config.yaml
bias: "all"
tie_embeddings: true
init_std_qkv: 0.0223
init_std_up: 0.0223
lr: 0.00078
beta2: 0.95
decay_fraction: 0.805
batch_tokens: [32768, 65536, 131072]
dataset: "wikipedia_en"
Each number is 500 + 40 x the weight over its row's rms, rounded and kept within 0 to 999. Layers, rows and columns count from 0. Numbers have three digits each. The size before them is the row's rms in percent of the matrix's.

# layer 9 attention value, 384x384, rms 0.022, rows 0-383, columns 256-287
112:476496488529470469518458511464518476504509541511554438490449468447465517431502447466532482453519
112:492478443475580545526536487546498557489518544544509462508475469498465449482408442468477652501549
112:493496520461524490484525488466429460460530530513464503537452578473466459446416420482503431563574
105:509537479455519478455508515542453554567531465465519517460516489536482494536528518474444500536473
109:514458553460464616576501504504537457545516445476522526565478475469424462454460499482470525576423
110:589464480523456436553532507508474425445548448504519491483445435509469470515518502527498451469463
114:457538488485516487462489496528468510448495510505474526574506521453461462472522473522532469479433
109:514479483436352515469493493463532444590567518496510523571488539516454567483522467515475476551469
107:502387513436515414508447517485462488444546503508463499537559520484542569486469465501538518502543
110:558516562531490446462491488573439538472474514587536550562485545517509492487466484501553424540532
105:433479496538510508455463488509520551504494540456526567450534509457555492482487565520547477491518
106:478546423491524507466518496448589507535514497472446524547468441487506484526567591532456572479509
112:494498516438570485505566504483537447454587487527484429475526607501533487516533476532540456495570
109:537544526439447498458520512492453556417532457487458482492446488489499482551445556520456544496548
103:568508587534512522553422502459474536412461535492447492476518461540491470429452500501436444509481
107:518421500500434531482494500487391478481480541497484572507462444514488458529491466516531550544574
109:445478466538537512561529496448594463456484489542494503489527514538481458492534538528476518457518
103:563433469486325544455516513478539551507487559498474439470502476514474578492451519479475467463499
106:507459470465488527529439504441552464509563541482524478514504526503540520479554565478495493519599
108:527590521477522464465535491486494473510507520486487554395501520459501495435511479554479545481518
107:484468484588469424557543508464481517494513494521455451504551547517470535542550469525439589435521
111:544545485540525477577498505526627532449523442538501473542520516520520553442459475466485525501460
101:528475557557438534511511503594450473531542454509493456517489453517489478531514504506499452552550
108:527550529498476424527520518515484515416438484498559456518483541508465457494496542434580500512540
105:538441535524562552400485518525526487538478540517498508449461493568487514576482477463488498472519
112:535533483564539490511449490446531433489503524510477455541472508474504495482548484505469409478579
104:475583434496486412605467489493500427539554417509502551405515497518528561401544504506574490476445
110:520468552415514528479534486520473518506511483492513451475479471511538552454430561477451498532552
112:515452452521485434475484495486557534574525474495523552537477480508523573593471505475470484547511
112:481427524565519499413550500484482458500522506547522507467525556474458576474536430531441490493523
109:565440468422500429447472490553550478532461484511525450412516499562492583474523478449494453493559
105:556512516486514459546512491502521489510533541501473494561453480518478481547513503492463504582486
110:478580431421521547542581518517521514546479515488472512543488509531565478438476533555484593519506
107:550402531479493487423505499459544554395514592446464478504419538483549442585539515510443470540560
113:504508490504568547429516501510458506549548546539487495570453539536528456550563507445588486503458
109:564498552479460495503548511513485473475436450506515446479574522479504507446571451458489432548502
107:476484459573571615476562508518498437488466491476502571550479517522502477429391488546548513477504
107:516521507475497493450496500550578458495527477498490392520514598525507414399541588515467433489526
106:485551502518586503531531488468500543416473520543539488503508543462510412472488492446534574498470
105:486475525478462482558486494457509540570436554485497476540524534507522538473625576496525397471512
113:467473509496473493514542503524511490477482444470474556499511523490471478482540497490459465534522
108:524445477451490479440504515493478441507601464505513519501467480523455535490524524486374575483454
112:490433408557493562565460495489550513488524445535512525493515570543573449476509488427524483535548
107:571570497581527470476559515529511509505614567470496475437520460494521538457440448475507557460488
107:501589470401472565468498509533472487429507527565480501462557509490453470536427548520474494472510
108:524589579415525453519546501522490493483483475515447541542511516502413560601482509477535536519536
108:497438512556405415630485490502540453480585494552535480459457477523543557520499566524427467514515
107:579532519438524432410527510510544541587523460449485541510537572519538494540537520471522492470497
110:536450469464512447498536492557509471609613511535545549583492449511505561473478511494453435499495
114:442582489573515552367486509548481509460515511497510538544472597520511436465537470458527529487501
102:488505516469543585530543490492541418507512422511472556433538540496517550497525481521478440477475
110:493418526499490518533508501496513500474456463461467365512440442528478510567509532474484490494599
107:488466452581429384556455489489489493512506490467500499559517556497472562497550492489468473539518
108:474613511428533501370485516457467492543539496524486536571498460492495380412472514530516511459482
108:498490487428518506511521500524446497577545521498503549527474410514463484499505478476429523543504
105:495464540463383436415446495496490477478437489512486539462488436489523487492522485497572600536453
110:536493463515592565532506506540527468545457551379540527542545451508503552514490574512481493497419
110:496550501480457524505501509520481548472498493461507575397489503474531534547478557494560504502467
111:550447563473496527469541491504508456472481496546479494452542540511486528431499458505553407522425
112:547584490468416517497431504510431477536510440524482524527513530428458485448534499479483472500491
111:468552439598522483470577508525509474518562461499517518512490634524455541491509481456535547476518
107:511539514556477522494478501546488515526619516515509486597525519513496458563560471520539483454390
112:489508506504503541528513495491551495504541503539511470492516469543530533517473500531578432481513
107:459532552506502499594527503488491442605462523521501494417503551541462531533482438404505530570497
087:543516473533489569497519482458540562518537523517402450460484591474541481442465509498511512500552
079:515477522538436506500493495543545522530658471483543428526525458495558540480469634449507438507510
085:449569449498562506581541487518536454544475478493566583481510484520492532421465431494508492511516
092:475573567548488508464485506513489525484465554426525491512543405513514451495551511512448511538507
088:546532490485450512493478511537508482529515525491556458509543449469482425561548487506493471490544
080:484511553507466469439437489504535545460521496477554447435490409498544471569548510468608444516499
086:473456534509440575502489488463590528484472495450506563559446496485544501448568511513441501532501
079:557463491462412521377541511574442477488567518480534489498511467449495479549525457480480546513473
086:527602462556484526493545512453554537613429512469498531451518510448411469441379455514442533444529
073:422523451370541392490487491558433470494509417510483490424504528503470516514579515479471543522482
086:533499497467474460517597504551474507526446527492411466425529556497502536475476476525478464530465
081:515483561491563496563516469547504480523500510600474427514480487492452484472525549523461503492466
080:514508465470454568549530503490502510543457492498442508544527504476538519564515491569436526442457
082:557493500597469484597587494508551494546543495539477517441483544503481507541495575481489446514467
087:548497528491494501513496512533524464489592467516505524472443473506512525465554522501465446559527
086:502506480511511554541507500517420498560533520523490485483417532461457571521512426490467493483518
084:482495482497504487501456490480545533494513462492496523499505496491534467508453515478540449510501
084:544447466509487511548468496493555509476468539466536480443521475459494492501473509532447612424458
080:477582474587499582477450499547480511544467482438484471517495509544557450559458522502455481436518
082:461522496476484500554524497450554447519568540541456458478530501461473506405441551475561522521473
090:527481444515448606466438495529483527482450529491428411449485505496439517503525510489536571483515
075:551546495514479475487414498501484502571521449432491536518530465507506433454531480517425493537465
084:516456518474462430475558517484449476511494569508499419533516445512494519572470506489462443506484
085:468544460565430506594520502506452456456485463511480572587508445500465504460469533536513584478469
087:493542531541541509442476489477515507537582532502491535463534482488553441516553508446517438508560
084:573445482485528488548498502532477516467435499497531381503445447492498459529484523493467532459481
087:464522446483531498511490492455485534451522454515511528437487411523538500487516466477523546483590
083:558471564499466469562556500477608545479459531498513480477459478498543498412496452453486473519494
087:522509509447504524568533494502436473525457527420613519543528501477459594501551534492487484519467
081:526438509500534409439473515489465486518460500498518500473527534514559617505462506514498454542459
083:489591505464480572431527498490499506476606522552484469491463450495515530558520503491487458489484
087:496520483475487536516497479522517501547507533428477519534552495475538509516436490491497504498526
090:479524514572620427494550501536503478528509502528490480438459493473517524518464498535509519502483
087:491549526502516481508539504438483448520594468515480539419475523536493482417585540481487440469534
085:552568508533547536552553518420403506496551519471486427503509497495475519506444435518504490497511
084:521530475482460557460490519525505496455472524440461537452490603506443510440497441564486481508497
088:472503478479505408408450503487529490505476484455476515599579485466468453517524467439501455527548
080:476538482407521518503462491468525544488526479473520551473511429478563475561514561518559528479567
082:460491468427564504458548496522460532450560541513473503492552560515481478552477523531545543455433
081:463402460481533548416564496523495534468452528484525495551525499499506441585555514517503566490461
077:513515470520513487479569516409485544496442543402460511541528487488533433463451582477510491505530
078:483526532507530485520557498477515516471491523528518516511454506518497498556470435503462527507481
083:511479537537568428490499513523482504524486526580494398501558526531519521513519549497497461504505
090:579510431511451494497485496554500515509475508511567418386473404491498484454507506431505580503485
092:548434567442479484465541500454481487465488566468493429501540534515504506453512504461462485508434
086:478484512494557472569504498551530496457537506482489478493489391523488462537539535503483472483500
088:503516513558498571524514506446569496533540526445504540410505520462517528476542480530483535465475
089:483512494448492490412457508558466472513542506475513453505535445502491582582484533533399559529441
084:538535528530556573545463514459519513528563466483512524505470459499518499361486547489457502538509
081:477542424381473477511451499528444486522429498505505510536593629523476456513461421509481545468578
086:434553527601512502558519503559482460526509478528472519495508508505477464512495531512469505531542
093:549536467492553417487524497516524488515514458485469507581465467489541416552518550471457520498514
089:476435517395541531502506478526468556533523485484456496524473538514546469488533497516479549494567
084:476486498520392457483405505518513501559494452449463525493533533475490493545493490481447553532459
086:511518537487573512482523463517499509418517507471537532469607477471450464571478534471462524480475
073:505461512498458445437521509569496487467495451511511510492428465566519473518488475483511456569545
083:519439437486500498457540497495539507524534473556415499436504554519503514444482495553429546515485
087:569549508511503495489511501481476495452491498514478591494489488457488491493468453481540498518432
086:434550447574527448508389504458540493526526489452531503420533438522494478490516467495571454520532
077:514481388524489531474463512507511491468456450498542534483511545498432494485442521515537519406463
082:552478529480508454530489485468528507500618493538528544481474476510523516475548500422455448485488
089:528535522437510493500430535539511472546510460480488504538557536513530455483504430530498466497506
080:547487507614463549461505504489506537536420496451491466523462555496500499561492515496449534458476
079:527528525590522464481457512527495461481447464517432526520472487512537547534468595555516523551506
078:485441523494564512506452492540472453543513548444526582459511525509495544530480447518513493562564
083:537466492484465446575513485484505543499519450544453450563478512513492543549452477454484458506555
081:505558497452530488460517495502422506467490539519501632444543481474486451450463481508512548480515
081:548564512452533414635475498509489555464475517488467463553518586463429481512519582497539512503492
092:494517485495512586495450506519495510554485526443534497483561574490519542499492382499498517503469
085:507509525521500460527399504510461496500484472470512519440498548461489438547487489499511445576545
086:468428431497502460548519493464492439477508505513535472435460470478498417432521517545495474474521
088:512495460440505458462525495537470487442404493511530528505554537494522554446491524471592488509533
085:496529470465559358580554505530508501585435429483519502516491543515569511523430498555572410450492
079:536530496529517460531532509464507457502447548452517572445485478487538566614401516486555443516522
088:492490532440493492489482496471431486444471490446590566446493546531479521511527490497493496541508
086:460527549477604507497605500452511471525493451516477524600460563500485498528510471465528525516556
085:501538480490494477417479495541476467497491495501505492530500514488466450483560537468486397494520
086:531597501485503512571516481463560491510417490524521481448477441524494514447551503503531526503496
079:553493468580531532533505503504498475480589535460422467485503460517513516501488576518472519501509
092:506510523548544557538510502483449499513462476471456546429575563507499471491507517517534494529534
087:520517501557528486468565497475602489508473507472513548434483536499515521471559443549557435470535
085:452557511521535519543454518519471493530440508501503483583487516463505482470475397493540492508480
086:457442474488438518432568504505548526529491508506478480586471459480469529509552514480588562494506
086:510529546529482521437413507461573500447466505512529364518449464489478514532506552499501525514495
089:540445496586468495555484481492554527501515466524513445515471467471509528416542474543451456453416
080:435528510493501486527439500448560508471509479524479573508522465488477536513563525491549482481555
081:489478483463515439514504481516450467535530470547496497504424499479514493458476516485492451489474
085:401487542419433480367478501536561545516517519425484577517512472487504467552533460468503572499512
083:478497422503531562553469498449465449509461527457570501476565564480528523540519446501568593483541
089:500455502497391453374488517487536510479408505535508576515437518464523529519538468451510508506513
086:511456456514459523430577492479434457471495446520472458443487470493494515410484505504486498501558
085:487488485452433524529495489477507491507460482507512578539480499470544447384469520500517477527498
081:527568441508578541466531502516500508531523462478482450572568492541526518439480411554472399571532
093:561530526482589414567509483516456534520553507490517475515559485527493463489499457538470483472464
084:482393411552481522500489502519498483463452509503482412564475464473485485491464564511492502519468
089:401470454499477585424540498518427520487450463509462526466492470532521481616509506486506502521515
090:521387559529512490491473514487529503482531489461474484565484418538536484466573502502468495506563
087:494533470450444513600459511495583482491483494535500398568515405495506572503532539478487471447465
090:534480496503470470560529490493506472510427491527496438530423468478448518432436458499505416457533
081:556566512475524498561493513530525496515487492457512486500506444498488522508551470504501469479441
088:519500483514611484498455515506498546467509526496466450554598581494486476483488415522529527546542
082:480458536528405491467535514474542496451486602456522573508518487490489489530537508488441510469487
085:566518445570566547513529479508603464566425493557494505423522537523461489523459472522466414467561
083:506460503487463493430524493534513489533564458512523472495493475507554533553517452470500476494514
085:507582500418525477444554498515559505537545501527438576448500495485494472643505569483541534539539
085:574475539453535488559418501477503521496488439490540549533433542513479468436510426516564503509544
090:470552488482497457593479509510511481549469483465530430457505461495538573438453461460539476460480
084:477494517513521437525501500522469523434509510507559566465488391533541566569423495536471496551435
081:510589474476528526420500507522481571477484488447516538512536528508548451482545556522521513471502
084:575523492460495508494563495513473504542486508511510526562548459494505515581526448508487459522425
081:489501483450501454482388508501495522455473538554565553575445491488502576374529504535462518521501
091:450483443463454505483553492479463514476465582506491470524444468523499544500518570464495569538507
085:527530503594536511469528505546506511511553482498519513525476446514524524474421491546533432513493
089:510465493463599535555502495483511515521455535522510504492438508490546473499433509520499522539524
086:510485450457449518500522490407505535501438565506481510460462586527479523558473475459424575540527
093:526505513459599490545495499529513510487480534510528412456523497522494494585475555577510497530450
090:470552547475511528571458511464451505513445447471553599525499551484524421491557561523567511483489
086:485483525515484494505572488489487499583484533499472446489533551526534600595492476490478481485516
086:518498517414516468507409495460482506549425487578490582480528519497491432412495519473516578477527
082:501490511515543508533480504492484527507521494465470406516485426481504491495489482452514550481456
080:567596505514564531528523491484535489515519558403497444479531499525510457441462573509529516477496
089:555543515556462500464509484508479485529570490486493519440554546538481573409515502486547456438511
083:500531457460495566460468513497465500557543507473518466525484470470543469525496525456413486567530
086:573523486520498485452469522509429512447446494481497377459491500475510539371493546507513518496505
087:462497486496455481479523503488515511498474494487463569522492557475480456486502437488488496495525
087:485541499500507445589487500555509501501464465447506446540554484550510516488382451484486494553441
089:525387503585549529513414506471515478399586462443483523451560530532470526516527514471483556471508
090:485471506534458529394483504478484526520496564460486423417500460511506575516521504513532468490505
093:503537539557466484500389497524520520462486504481559558510461470527480453565547498513544488522458
089:555468468447498525564488522534486478470554541492517560483543411494513533424476518526542489508556
092:498516513447434442548482511492495545504599509473492460501510520516507515379541523495556510508520
087:498463476453448544460581498474468523489400465516474516549535582433487529454530499465518428522548
086:460537529392521535409557496515551548462531517481496546484465488466578417628549589501480461477511
089:524485511519518515502476512501502458476434488522513519539495517476418464522568473476438568489484
090:513518454497550500472518498557488481482597485531504536504530581521432609522528543483564474463504
087:543456510448408576492520510466505572517533557500503523498519472469516453459508509479544484496548
090:521507393497496459462600477505527473527558507512458481456529532512438569476520529479450458508512
085:482452572508474586467502496556397560526466497466535507415514489482574431620517513505529539527512
087:433461567496529487527502498518494455495515482537509357500494565516478555525463581447494514473508
095:541497458471459452505465514500507533554464513470500431470431501513501495437469411491388488492564
087:497558534553438490554558510516510535505541510478488542502524462515507491517455472520480486461430
091:532466517512556561545512507458517487464466501469460447523523479495485534525449526518476520450533
088:528502486478547442403553521497566524530519488465507458451471531529486600461472590461476487519571
096:486479464560470526422484504520529417523534527515514474564434472525542446581543499489463544529467
101:516446542590393421506481516529491483488509533479539396566474465495486512491559425549442422509437
094:471539419525519494622462503524535494494495541508538529509466459513419473533474516504433608450557
088:512459613486440516535484515559403522481498480425505478507572475454508541483517486509558523521465
087:538594550439460381515571500502470500444436499485477525478483469501501593602480501487467502516464
089:484544496483525491553526518489476502572542478573548510420455558509432632480526459521591493526471
088:435564425536478460503453514540514479570512476514470609444582457528538548509506536515525475495469
090:552492473469501420558559524447492571444593485463482533539502437502602501492471437510462555543485
099:529459522464519490587512499486401525496476537508481460529498477495472476521442442491486496465524
092:537478491543407479450492489497501476512486469516483508504528603486405493407560525513495492418520
090:502513570493439432474569473475467476510544544474499473461497475484525469503555550538540445519481
093:442546466512548518446511484518537535543540495482510572506493502518574507478509485515516525494533
090:482527481470433460456503510493566473535498515515493444456458516512534484487552479529546488538537
091:539508543499576514494485473496556476527548511496536511496364431492516467528494513501515428511489
092:484557537479504507506559481498489586480509528496456498484543429438534455583554534448466558511488
088:539532541440434429574489487496390448470541533521500471490473508499489587390507528485544458512437
086:475482550545526560477440505512446444457489518529496540528483523480461436529525523496536507508482
096:519599506407472485539515479459453530532573510503454539594508458507575533351525557541470462527541
093:589509532537554500457421484436528488498489497518471477529483549499478481529537517491467415534557
094:542462457435479500435524497487509507497533512450473540582537534476484439526450494506503510477508
088:535483473422546465549483478501492545463508476525478543515444501558570508536423489571505414556477
092:471558547359478503495468490497540529513479478500472459535517544502528499478417570484481480513464
089:515445470454476532503539526495458409453456527528479465456489504507506558526470491476423485490496
092:450488505593460429382464497523513501559447460478515421434456484487527417449534484493432590527508
088:543522543510414504572532496504486582480444528475506495479453471474477536573440562486525551513509
088:505489531560459512499518486470485484474468546515499465439435544483500486567572462530502511528547
094:517504461520526549598476514489490519536444516463484561449510445552536534515504463476445537499484
087:506576533449576491520484493517542537449454441521541524533514524506564447466499538532489453526561
097:535501488555461470628437499524485486456498471480462479514564449487464510387544459493472503478529
087:481536470504490583489550506526503475503522547485526522464534411493463516525502599481517493471511
089:570487493450405448510571499483527565460522472472466479522412513512518494471465559492528451492477
092:477542526491499470412456513475551452445388524494556520474542488505545515578516560486500504517519
094:467493487441475510508534479532538481503522425506479577512508503480531396529484565479474488512496
088:454463503568574513499421506491492491530449557439501505580595447477519486576587466502497558502470
094:475448435502505488519510499550477520485535525488477535490465473507464412578476553480469559442512
091:519465482509541511484446502504509508518490458531483520583536474536526516442464438440455415493497
088:534504471438420502491544518524525513508552460542487467510512649505471545366510548471548459475531
089:474474432513543502548510535492536548562519421513502513387523541541485500503389446496589541439492
096:490452517545444500487482487531532472486466499516514497409594494474514445499546555547508517490516
089:500560521422464516533447507477478480501522492495471544490495530502501509481579516460525522487479
092:474495479493555626483483480518449485489580519510490627682578422464497495466549541533571510485452
101:508495488485541427594571488515457504511489541461536466630501552476478516424560471519546524515519
098:536483477470570481530532512445468525463497507467474552481532540508491516469477484495548530491582
086:540503528485547522524494468488515506488431547457510475467550509449533493548471504506560553510503
091:484547499472483535533436497533509507472404506479512555490465470515519546502348511502445514513473
094:500533540414513458574432509459565509476434525473519441535508483517527504462507450583519496519494
089:500525425468464541555484491532623508518559437512452591535481511539488516471404543511408497509517
090:534450495561488541510500494481541547515475470522492560549492546461506513471535423529525471528502
097:508596461465479509539481513540495541538491491506512560471508468496455514508486590439459525468493
083:474515524488454423515495499506495474495512537519489516500507485493522530523454474525479489507506
078:440510512499503520503417513490475520562445500518475501508596612494514461503449509467619527497558
086:462496514459431483548439502498485494544505476515455510468456448523513551518530565511485496488500
086:517562437485552512451484496533529482559465473538526550505552557482567495535542465540482465445460
087:520460490544604605494539494521510532436529523513542450511515456466504488504489482483516482500529
093:521522478497528474509427506488514506534532463425555473433489508531462511532495533445452544472437
080:486587560511578472443459528481462497429472501480483507500500556507485518540510520479518477495447
082:580526506603514446527485485479495473588469470517538512458514499461521494505493484547495464454462
098:488507491402518510526424486426448456458490497461507499456509415527511554498537510459558509518521
084:507525531489595470507502487484433528502441486523540530491503559434461529501482503498505546466530
076:487437497535512493473488496507566479516573487509501448478590403501405510455477528435517602525484
079:556556426421451423494499511531414499536525512519584523522503515534590488476477458563472457519425
076:486501576504446528532447498490535524509488502487460446560559380472482508444441485505514513542575
082:467488510507540567492406501531547526545494461521522473488539504451548444531476579573498532469500
085:457495513452537532526526496502479473461460495480485486481458433507507599488484536483514448516549
075:480503400393471435531394495489519536572493473507524469534433545509529481521499466450533538498544
073:478547478501601514479570507529441532567550516558515511476519445486461519527483499503445473486539
080:443457502480432551507495520513494497520527558568519490556473480528450520408473486455494543514471
083:502517551512592438560513498502470466539493508531481532454570475538484500487508459520502492519510
082:451494555474544511486562482494451547534479518465489515521475471505490458520471514467527550507536
077:506443543515604447521492496526486459435534445425458520566504456488537521503533503430450461481537
080:582589534517490494500543504509547463494475491514467517478555485501480461443457543532494490504494
081:485521524500517517417560479524505489552557514477521488492518430506457479499476507494554489524469
082:464543542552501550462532480452480493471522495405452480484480504459509448506546537557452462476553
095:529578578487390434498471508486522510476520488444501541522481531511578475477516476518482499517494
078:514462481509485500512558467545540508513498476575434457436484466485484474492497460543506473490566
072:507505466556489465574446494481538529552573490546504493384447588515495493535490534458430521513512
080:470461486476443473494508491507512518540552532468465553568534410545489509514509537471473575505447
075:538461519540515531335591505502477488408493532489506501478519504487511458429480480484530485494443
083:487430499536471442431488496507542489530590479466498493493474488521555500529532514525466488486493
083:513440472458525516406561502540449467443483490481558484455523449510478483540511422502413537503540
085:515513523514549511484504506491441512492517502509496492510494471498466499519488531491490427511527
088:520443547508522523456530493518519501453513535490477499507466492488503399503562590529518510499492
087:491542509529507513497442490489470503527488505497484486459532434478461568495490518529494485467486
084:482477428484476507518524505539504544490503481475494501440471524467541539520459540507495476483525
079:459517444430476518463485505483580491478518546467521485552495465536488409528509486446575463520552
077:499566512459529579497481490548514486469398499559432492500483504529442424508452497500442521520601
075:474484530473452517409444504490548490558504571466484483519563550438534467458469542552497501568452
083:509404512489558580535533495533490459485555462500482500499438408492542473465498536528477509506489
077:563518532566506441482541502489585483482530482464562516497444491502528501512499463492508557504460
079:456503538469491546444483504481536537507521536538549434490478480501532515476454436421483599516493
077:478534500577537465456517505515523536608488487538498498484495487437473516445460470492407521477520
086:471543602481561452557383509501515564480491475550487498505501510494530580520474541469529529487505
083:472490493538422507595502508504465499582491502498538497445542489496484570514497451500493507483430
071:461427493436462504432501488524502459559539500484582447518558499534534504416439430488486550525501
077:492494543535482507468487495495504518509518534577556505538547494445530439484481497499518592494437
087:501479510474512481519462502482503516602495498541425542440526496497463443552511511544548471523480
077:470524509525502468539491494497483507485521494567473495588470535522496565476539519480435478445476
086:493567563519448519616429507475494512464510494538494531507506547501483467534531520500534529461471
073:445453441533575515533578493535580581478524505518424468545473497495488494415483481510492524471483
088:495461496545463421511463502489474512519578489429513461521530447494528494497509586451478509503510
081:554452440488485452548505510525453529542547494552554503536488499477479451472456460468523550488490
083:545542467462552460515492498545533505544419510567443488525502521513452524525483549486481504465440
079:499453499502426422501464511516494466541544467456518466511531381556477586497505432499512439496548
082:508457472567392493459469508488463488567543535505496471472564497497454537448549491537437527534510
084:570536587531541493549503494496457461462427502502519521505541565480499505519532537544536485484468
092:519519520478534541529458507531576458433527531505534539491547583505553460560525501480468469523516
085:504603529499535459427443485493545542603535524555503497485565505485508532507465575487490520500544
087:557426534520548489540553499525526484423465473514511565491506540502541444585541511504510492508451
088:443506453465531518521497509478439509488523471487480455472420490494511562496506548499519528465535
073:476394483563516555440496529545509502477517465521500450587421486501532444481490479525443538525581
073:528433508639438496494458515556524452467499482513492477496535533515493519451519502548436414507533
074:460511462498501459415461486482505490581531523470509468493550470515438512525502537516483473495511
079:480423404449468497468475506503513492626554524544460465474579442476480536460521441428454483517572
133:502509472500443503393524515532492526541519510473474489528520511411482512466465515534394434452474
143:521533488513489471424483507493494493550537513543574591503530464502524448528490532539505534514484
132:513499490446498446499459487484494542527524491517484530524528512507544514565498522491511542489462
139:481483525498495557457496506521468464499460596505486493484476549491476487478519536502509452515509
132:498554516528480489453448496490511495499559509470475455524482445467558517551521462448562501505536
143:522510460475574470479447496505501539467499551482487500546544464483544493531463507495586473503485
142:503510587574513601485521487496587475557489506525506492553390470519440531487480443476448449555491
135:478519501505464464476533486532565480517529519492546488439485455466488465610445524512495511515485
134:521525407522481493425538500467510473441523473487444531525509465503538428473491534549478429502510
135:501597497475521467574557500533531501493480553498479440520466494499541521476511491521426469473526
135:524472582544494412464475498528478491494438517437473510467547471476501494545494498488432468523502
138:501411515531477531509510511484466512496517596517510465546373497491442502473523467475408570520487
133:495564544565399455369449501487521498501510517440520565600480490500487558525504471528481524549523
134:532555531483551480583430493517515543556498492470529508553457533469506475464447517513496474517523
132:499646426507522468476488498555431487451552473492574481530481463468509461505516486452468511448516
137:552507587487456471468495495502497587456432572417510471561435518493500407562457454533537498512436
134:440531505352499527455529503487503499484524512540481489499562442517508539490522507479574454502514
139:492475546510508477480502508513499511548452520485503501424468469470553503569546485492476534477536
134:510573495549498483567443497451502532456447521526473447442531547519500517470506506518452584534530
139:476554516514493423484540490492543541493514541521534478503537428503545480527465466528463511497461
136:521483488444451496473470502495512521489470517501502497482452521438484501547448551589473484516481
132:463374431578416480460502509499522480420565505520480482495481497515517508576569520517509495523479
137:456471484511485460529457500491504483504516461523497556477513491465485487562526470538430415532509
146:503420460502531496511429502490484434541518462514496542525550562478496533444434497476524499475516
132:496622480482510587424535487490505565492506534525490583539532501447501509459463555433529461488455
135:520414519535575504519497507506516497482542539495562512484517536523543513534496473471523448513525
138:526477444471450520449500513561474542592443452444522563449491481511534537541514579552477463496417
132:493461518495539432492528503544572558471424480451528449515516387530509467471500488522446522461441
132:538553468453483532496444494544469480501466499444506494489538470486500494558488540515422536485432
142:508450464459624529468468500512523516622572479487471492533502424505497435545517493536409516491574
135:464512452511512536553424498487509516548515544491514399459535501536544450537571477530474408502555
135:520449527477480491515501503496479505558448528537523439473478471507478544436528485535430495494541
142:425453454533506517530514496465590494543572536502467426457483444491498546473450441466497546512490
138:489539544549425531585518506502514517486514467543497433593443404539539466521496476488549405469465
132:430555501421469529573466500461545538567478510469506484540488463498521452511517574542513453513482
136:564555524427507477487440505509537497496498458460513490538457411487537492417548571452531598517498
136:490533429461489464472448514500450497500458504543531527395478515516476504528408423488480565467476
134:518475522444572473494505498487552471521551512497567504431514552504488476457562525477537505536515
132:539525507445406509484500511486531554542454524423473467470497428474469489469470466487505496514447
135:480548518556537463621462480503485420554547453524483528551500544564543550417536499526474443467538
140:521499455447508360417487501457612524565481442436541535480478512486498549554599408462462439518508
140:516384495495514458526564492491504467415443538530456470468502498495487490555473528487565487515566
131:457531464497500477445533494504530472464513520546538585496552418527530501507434486477489548509445
139:436455419553459457553473503516484516527520456496505471506498505444522569476499466550463550521555
138:491448507454516523462499510502511502415547451465518536591514505526505495433520468521511495476457
146:490512518488523458508562488449456486477517534524481513419506580463481552534416441512600552518492
136:438463476451495511453414502500442538531507509469469500510493472513532456519488472481505539523581
141:412519474490473547514419522501515541501447498419515550534558510461499456509492473470533572484471
137:529506540510500555486459493539460494448472473479558517512469459526511458506433533472510466497490
145:446503559447465522455488496490475496402492436510464492491483518476525533495493484534461588531545
137:507490548438451560419508507537516514580401503540505468504522513512460534415489526564436532493486
141:560532478489486514490529497498472518488490516497513514618480434522566416504444455477477461532560
139:496552534463487589522497510530416499489496486523563554547478525532478460544520453527480410526531
140:460512509487441592461533506497462533456370528439530479460506479471519578530462519554518498547460
140:494466518476448492482499506483512457480535539498436457511457565489539467435569515568510526496567
130:469421515472538537442564511538476490515465477580489499538503424564543452528495519535572492492542
140:470522522483467504422471492491406507459603496502480530483484512493537486481480475500500565522494
132:587491535489485502427430496467529505457531535565456432475533509453504465455484516559515456539533
140:453567506478514496587480499524511481628464437499498485543473508529478470481472566458529435508529
131:435434464484474595558491502494509468538484557478476516512528493498461547434501523506432492505495
142:485510520446563425334426488457528522561536515555501491415491533492491496508503528504509549469484
141:476600477529509495411467506516460519530478526532465469504504451514445528570408557504517583490517
139:551468460506447493470548506506539545493515521531555485470577585498506519491491501448505476511406
146:479461549615522541525497502471548488524539480491508415539389493532535497500545481548432470506514